Part of a small language model's weights: 9 layers.
Each number is 128 + 32 x the weight over the matrix's rms, rounded and kept within 0 to 255. Layers, rows and columns count from 0.

# layer 5 MLP up, 1344x512, rms 0.0849, rows 405-421, columns 128-191
[[113 122 179  96  78  90  82  88 142 178 129  83 116 220 162 117 162  89  76 147 124 141 113 161 181 152 108  76 166 155 144 159 119 151 148 172 128  79  95 106 160 147 161 158 146 136 167 104 177 119  53 115 113 123 186 110 171 109 141 120 144 104 158 141]
 [120 127  84 129  76 141  82 184  98  57 112 117  27 137 140 104 125 157  81  95 128 144 125  99 129 162 123 108 115  99 151  92 120 134 128 124 133 135 122 147 106 134  97 106 121  53  98  83  85 129 142 132  86 132 147 137 157  59 141 123 124 114 136 138]
 [ 98  85 201 144 113  91 113 136 199  96 143 149 148 193 127 134 174 129 190 141 155 127 168 143 125 106 147 129 142 121 195 116  86 118  80  58 117 138 129  76 117 135  42  89  59 126 101 123 122 180 117 121 125 147  97 164 177 113 202 132 117  84 132 131]
 [126  70 122 122 128  44 139  69 195  98 138 135 113 130 155 159 186 120 105 123 202  45  41 165 196  92 141 204  71 161 111 113 110 136 131 140 150 145 124 174 118 141 126  75 131 144 137 192 183 168 118 193 134 146 205 124 119 105 126 156 127 108 185 111]
 [165 135 195 206  95  89 123 166 179 139 143 118 114 121 103 130  50  63  72 157 153 102 128 137 163  97  77  90  76 150 149 152 155 138 118  96 113 140 135 107 124 158 142 103 168 150 106  95 136 139 190  95 130 141 145 112 146 149  94 140 133 124  70 140]
 [180 104 120 111 108 123 149 119 150 117 129 111 152 110 161  83 154 157 142 143  62 110 145  91 150 153  84  32 128 148 173 189  67 122 111 144 102 129 255 104 153 103 117  95 117 165 121 186 107  95 184  88 136 118 127 108 147 152 184 174 162 152 170 105]
 [138 140  66 134  93 150 159 103 138 118 101  84 128 132 145 150 177 124 124 162  84 120 119 135 152 138 117 141  49 110 129 109 144 153  76  86 183 156 135 184 121 125 136 101 140 113  87 133  83 136 157 136 169  82 127 120 120 122  78 110 161 131 129 113]
 [125 112 140 171 181 157 102  83 128 134 148 148 145 144  90  66 130 126  45 174  93  87 134 138 128  37 157 101 131 131 102 125 102 149 127 124 174 118 200 136 145  94 142 174 165  35 153  80 110 128 148 137 139 153 120 120 110  94  92 106  63 142 127 146]
 [132 125  94 151 149  94  99 135 108 125 136 111 138  94 121  86 163 117 132 112 115 108 108 127  64 142 138 131 169 173 123  71 147 151 129 117  95 163  47 155 149 121 145 134 199  73 145 167 131  79  95 143  66 145 111 169 131 174  83 120 104  56 156 150]
 [ 65 142 122 127 122 160 101 182 154 101 130 144 106 129 117 156 128 129 207 178 169 175  68 149 140  96 115  95  36 123  85 127 111  78 127 141  93 144 146 132 100  95  89 132 148 184  97 132 158 170  89 140 114  83 102 140 116 140 144 141 105 152 123  66]
 [150 122 152  94 109  92 125 113 138 141 168 214 160 133  88 102 142 117 115 128 162 147  96  66 124 122 103 135 159 172 138 171 161 121 190 143 161 114 155 106 148 203  97  90 158 168 120 139 116  96 132 103 183 116 145 171 115 128 146  96 166  98  66 158]
 [131  88 109  52 133  85 139 161 105 178 129 118  72 124 118 158 147 132 179 134 109 109  92 132 183 131 190 150  91 126 168 128 138 160  86 138 146 138 152 111 114 150 158 117 137 167 137 112 124 132 132 113 159 142 133 178 117 131 151 152 138 139  76 118]
 [ 50 168 135 180  79 150 152 145 118 155 175 122 115 179 217 117 114 108 134 120 174  72 151 129  98  79 182 116 115 124 118 117 104 145  96  90 157  52 176 124 136 146 118 105 169 107  92 168 202  60 131 130 173 107 159 150  70 132 132 158 102  41 108 110]
 [120 137 147 157 161 140 100 105  57 173  66 142 141 124  95 113  90 143 102  65 124 168  90 120 141  84 185 105 126  48 153 147 169 109 175 107 116 126 156 163 145 172 116 129 212 146 148  94 204 155 116 117 151 129 179 118 115 139 151 176 149 115  97  76]
 [135 102 134 118  94 165 147 105  87  78 139 134 152 117  98 164  94 148 121 140 183 109 105 214  65  95 113 112  80 159 131 123 134 131 154 206  78 133 166  53 127  99 125 122 147 162 180 153 117 147 124 212  89 122 119 172 109 209 144  72 124 128  82 121]
 [158 104  54 110 103 137 149 106 100  89 118 138 175 110 177 137 152 163 114 132 151 124 160 129 132 114 210 124 137 126  97 170  69 144 105 147 151 108  88 120 166 180 106 138 155 105 170 121 198 138 120  99 160 143 104  70 155 132 169 108 119 103  99 117]
 [ 94 151 117 104 119 132 144 109  59 131 119 106 154 214  91 110 150 111 140 166 127  94 136 158 101 151 114 172 121 173 135 112 132 105  73 122  78 135 178  61 144 143 196 168 101 120  92 145 120 117 161  87 119 218 164 108  87 156 116 130 113  61 118 109]]
# layer 5 MLP down (transposed), 1344x512, rms 0.0501, rows 405-420, columns 128-191
[[117 123 177  56 115 181 127  74 137  93 153  95 104 120  98 115 105 142  44 131 128  89  81 138 134 124 115 104 125 106 120 116 155 114 147 119 149 111  75 167 128 198 177 102 119 193 135 151 170  92 144 167 127 133 124 114 169 111 128 205 117 125 173 147]
 [144  93 153 161  33 113 161 143 139 135 134 125  86 106  84 126  52 117 105 142 145 123 128 160 151  92 137 116 161 107 122  71  99 163 192  82 136 129 146  95 121 165 147 124 109 121 118 129 157  82  74 122 114 117 121 120 128  83 179 160 104 128 182 148]
 [ 99 158 143 145 113 188  99 131 137 130 156  87  68 104 125  67 200 216 174 124  66 110 231  93 150 122  70 153  96 185  95 116 193 123 128 142 119 192 122 133  99 112 135 152 129 156  89 148 133 110 137 185 140 135 155 190  52 150  93 112  52 120 156 210]
 [113 149 107 140 142 150  95 101 119 170  90 134  71 139 146 164 172 179  93 138 166  87 142  99 180 156 110 169 123 123 100 172 174 177 137 121 173 110 134 157 124 172 119 106  85 142 172 121  83 104 142 165 163 176 129 134 151 125  98 150 100  98 141 145]
 [168  82 155 113  83 129 151 198  84 100 197  99  89 163  90 115  71 125  81 104 128 149 110  67 176 110  93 134 168 109  79 145 109 145 139 131  99 148 113 117 119 151 158 151 126 150  87 134 175 142 122  66  77 142 144  91  74  39 178 125 158 161  99 102]
 [155 148 137 100 121 143 179 205 132 182 107 122 186 117 171  95 113  57 159 147 130 157  71 143  63 169 125 114 153 163 153 186 142 158 151 154 178 103 147 118 121 128 119 103 155 136  38 106  76  78 191 139 133  87 111  69 126 132 149 126 128 157 201  81]
 [114 128 114 149 101 129 114 160 126 143 119 167 158 189 131 127 106  93 113 198 171 115 161 163 126 107 146 160 130  78 170  92 102  96 168  96 156 129  97 104 194 158 140  76 137  91  95 130 190 169  99  85 121 133 121 121 106 143  61 164 144 170 140 130]
 [166 156 143  88 165 106 102  82 159  77  80 129 124 154 113 126 139 140 164 104 134  82  89 102 101 102 138 104 102  97 107 166  29 113 155 145 147 147 124 166 148 127 130 148 142 187 177 171 119 150 157 120 100 128 101 105  91  81 166 153 155 130 103 121]
 [104 114 186 184  75 146 162 128 127 105 140 154 103 112 161 147 140  87 136  93 111  92  86 139  94 132 191 127  77 152 116 123 180 166 151 118  61  94 122 160 141  74 152 168 133  78 109  97 188 134 193 185 135 116 137 139 132 150 111 104 132 119 193 118]
 [100 173 101  32 151 123  90 166 144 143 158 127 167 134 144 124 167 154  84  58 123 137  67 167 102 131 109 127 143 127 132 137 123 159 121 130  49 106  96 198 164 167 181 176 178 155 123 156 104 145 111 120  78  85  99 116 150 107 149  81  61 140  85 142]
 [ 77 171  53 195 155 115 125  57 100  86 170 117 189  93 150 135  61 209 126 120 140 153 139 127 157 151 136 105 179 107 149 123  97 113 193 128 144 127 139 133 174  92 145 176 169 133 122 127  88 116 119 126  74 112 116 103 187 125 115 119  92 151 163 145]
 [110 115  77 155 146  67 117 125  79 122 169 130 169  70 134  66 136 123 124 141 182 183 156 146 129  55 100 133 144 122 141 138 103 139 167 127 113 188 109 140 124 172  99 162 135 151 152 123  85 120 116  93  73 177  96 132 154 130 159 140 128 201 121 103]
 [121 124 129 188 101 140  91 149 143 155 155 160 189  90 185 113 147 140 163  95 128 181  99 138 123 129  84  65  87 124 140 123  99 180 156  98 166 112 160 155 108 140 135 157 141 124  90 111  62 110  92 131  91  89 150 167 103 103 130 101 132 228 138 105]
 [164 183 149 148 133 100  71 123 190 109 155 136  74 145 116 138 167 133 128  73  91 101 118 104 171 133 180  64 141 152 120 122  72  69 143  82 118 166 113 113 137 151 145  63 126 132 127 170 171 183 137 110 165 125  96 133 145  47 145 164 104 153 182 151]
 [133 166  98 168 144 136 173 139 134 156 118 134 160  74 164 118 115 145  72  92  54 156  90 108 174 132 142 141 108  64 108 127 149 112 212  61 168 117 121 130 140  92 115 141  92 209 113 121  95 104 133 111  50 192  83 108 115 116 163 103 170 133 173 147]
 [178 111  86  96 150 117 166 118 130 163 112  96 136 131 106 128  67 117 130 140  91 109 171 185 176  66 177 132 182 103 130 128 127 128 131 132 184  98 174 139 150 160 127 105 130 139 145 138  98 124 132 158 142 104 179 151  82 165 109 142 100  87 129 149]]
# layer 5 MLP gate, 1344x512, rms 0.079, rows 406-421, columns 128-191
[[ 84 136  84 139 152  70 146  90  98 136 111 113 125  50 100 155 138 102 177 120 117 133 152 143  96 165 107 162 100 167  68 147 107 141 116 107  68 138 149 142 139 113 152 155 186  31 156 102 112  89 166 109 158  92 163 155 137 141 171 122 144 154 133 160]
 [141 150 116 208  98  81 153 163 117  96 149 114 115 131 141  51 120 131 109 101  76 123 152  62 131 108 146 113  77 129 139 135 119 156 126 140 140 134 180 132 106  55 126  35 129 152  71 128  33  87 129 105 140 120 105 140  72  93 143 116 115 216 109 131]
 [ 90 155 148 166  77 181 183 126 167  34 170 147 102 126 115  96 168  66 145 133  80 165 195 165 105 126  78 103 145 126 148 149 126 156  84 122 120 175 155  93 140  91 105 183 114  82 147  66 128 123 108 163  95 145 126 137 147 159 157 119 146  78 106 109]
 [169  81 125 145 112 149 122 142 128 151 113 152 108 161 139 140 116 173  65 158 166 114 136  83 172 122 152 111 131 177 123 168  94  75 132 110 121 157 121 153  99 128 134 125 134 176  95  71 121  87 127 150 147 224  59 135 138 172 124 150 118 154  93  98]
 [ 97 122 134 147 151  97  76 116 119  90  82 144  68 137 110 139 154 165 110 125  91 138 178 143 162 131 144 172 132 140 138 127 156 109 117 127 114 158  97 116 104 111 101 162 105  75 125  90 173 121 162 117 165 109 179 102 115  62 157 165 136 121 142  98]
 [104 100  98 117  92 110 130 149 114 176 134  82 210  81 190 129 170 174 166 131 112 154 114  70 122 160 146 128 195 163 104  84 110 176 145 104 104 131 173 121 165 128 131 156 108 183 121 118 125 109 183 150 169 148 149  83 106 135 114 122  73 109 175 143]
 [163 127 112 128 110 138  83 124  77 195  64 130 175 172 168 147 119 148  86 153  81 119  89 179  59 101 141  85 126 167 147 121 109 101 100 149 129 102  94 147 160 119 113  99 197 112 104  58  80 192 102 155 189 159 119 118 109 117 187 111 110 148 114 120]
 [125 176  96 147 160 157 100 139 121 169 129 123 122 136 138 134  62 126 136  74 105 156 116 148 127 124 114 135 128 162 142 138 142 135 122 112 110 168 152 139 162 104 116 106 106 101 183 132 108  71 111 119 179 119  96 117  72 171 100 145  55 119 104 115]
 [125 116 149 173 112 161 120 100 111 182 127 135 112 145 117 100 123 118  72 108 112 126 155  95 134 130 146 151 109 107  96  77  74 161 100 114 151 127  77 171 127 135 167 136 107 113 117 140 144  92 148 109 143 127 140 136 155 114 132 144 180 115  89 163]
 [172 113  86 140 122 116  92 111 101 157  98 142  92 157 130 172  93  57 117 117 125  67 167 151 148 160 139 106 136  90 110  86 188 118  87 135 100  75 100 126 126 148  95 161 222 125 129  85 107 173 119 119 139 183  97  85 159 137 168 154  56 159 134 144]
 [109  93 160 139 202 119 146 141 105 190 131 166 173 115 139 160 133 124 107 114 131 141  78 179 149 144 117 125 121 107 133 142 128  58 112 145 146 127 120 143 125 126  71 158 122 120 121 146 116 128 130 138 102 118 101 172 142 138 154 138 136 198 145 126]
 [ 87  91  94 163 126 122 127  85 119 118 165 151 130 128 112 106  69  84  97 170  60 104 138 104 128 134 151 103 111 138 183 163  76  91 110 155 140  97 133 103 147 105 164 112 148 159  90 126 147 150  90 152 115 158 106 158 112  95 126  90 164 130 117 169]
 [150 122 138 156  97  91 129  79  89 172 175 221 171 142 170 149 167 148 114 124 132 158 111 100 162 125 126 137 135 120 108 116 108 126 115 144 144 143 132 118 169 133 141  31 131 149 115 110 121 125  76  99 149 148 164 136 123 152 144 196 122 121 113  93]
 [137  80 105 157 126 103 100  80 141 120  92 102 159 113 117  81 162  76 131 193 162 102 117  44 190 167 114  91 216 154 131  89  94  77 116  73 105 127  90 117 118 109 101 133 125 131 107 131 106 106 126 133 168 189 132  77 112 125  89 113 107 109 120 117]
 [ 99  62  91 122 127  95 141 135 141  76 119 171 124 137  86 139 140 128 119 141 132 153 163 181 105 118 149 142  85 199 144 130 150 120 129 173 202 117 210 111 122  95  97 129 131 131  74 148 124 145 164 145  81 134 177  58 122 109 128  88 135 111 113 141]
 [155 148  74 185  65 177 148 120 126 123 131 110  87 108 167 147 204 103  98 159 110 167 170 176 103  57  93 223 129 187 122 165 147 129 165 155 140 122 100 130 107 119  93  96 156 137 206 115 156  62 108 157  95 133 170  82  99 112 119  55 119  98 114 109]]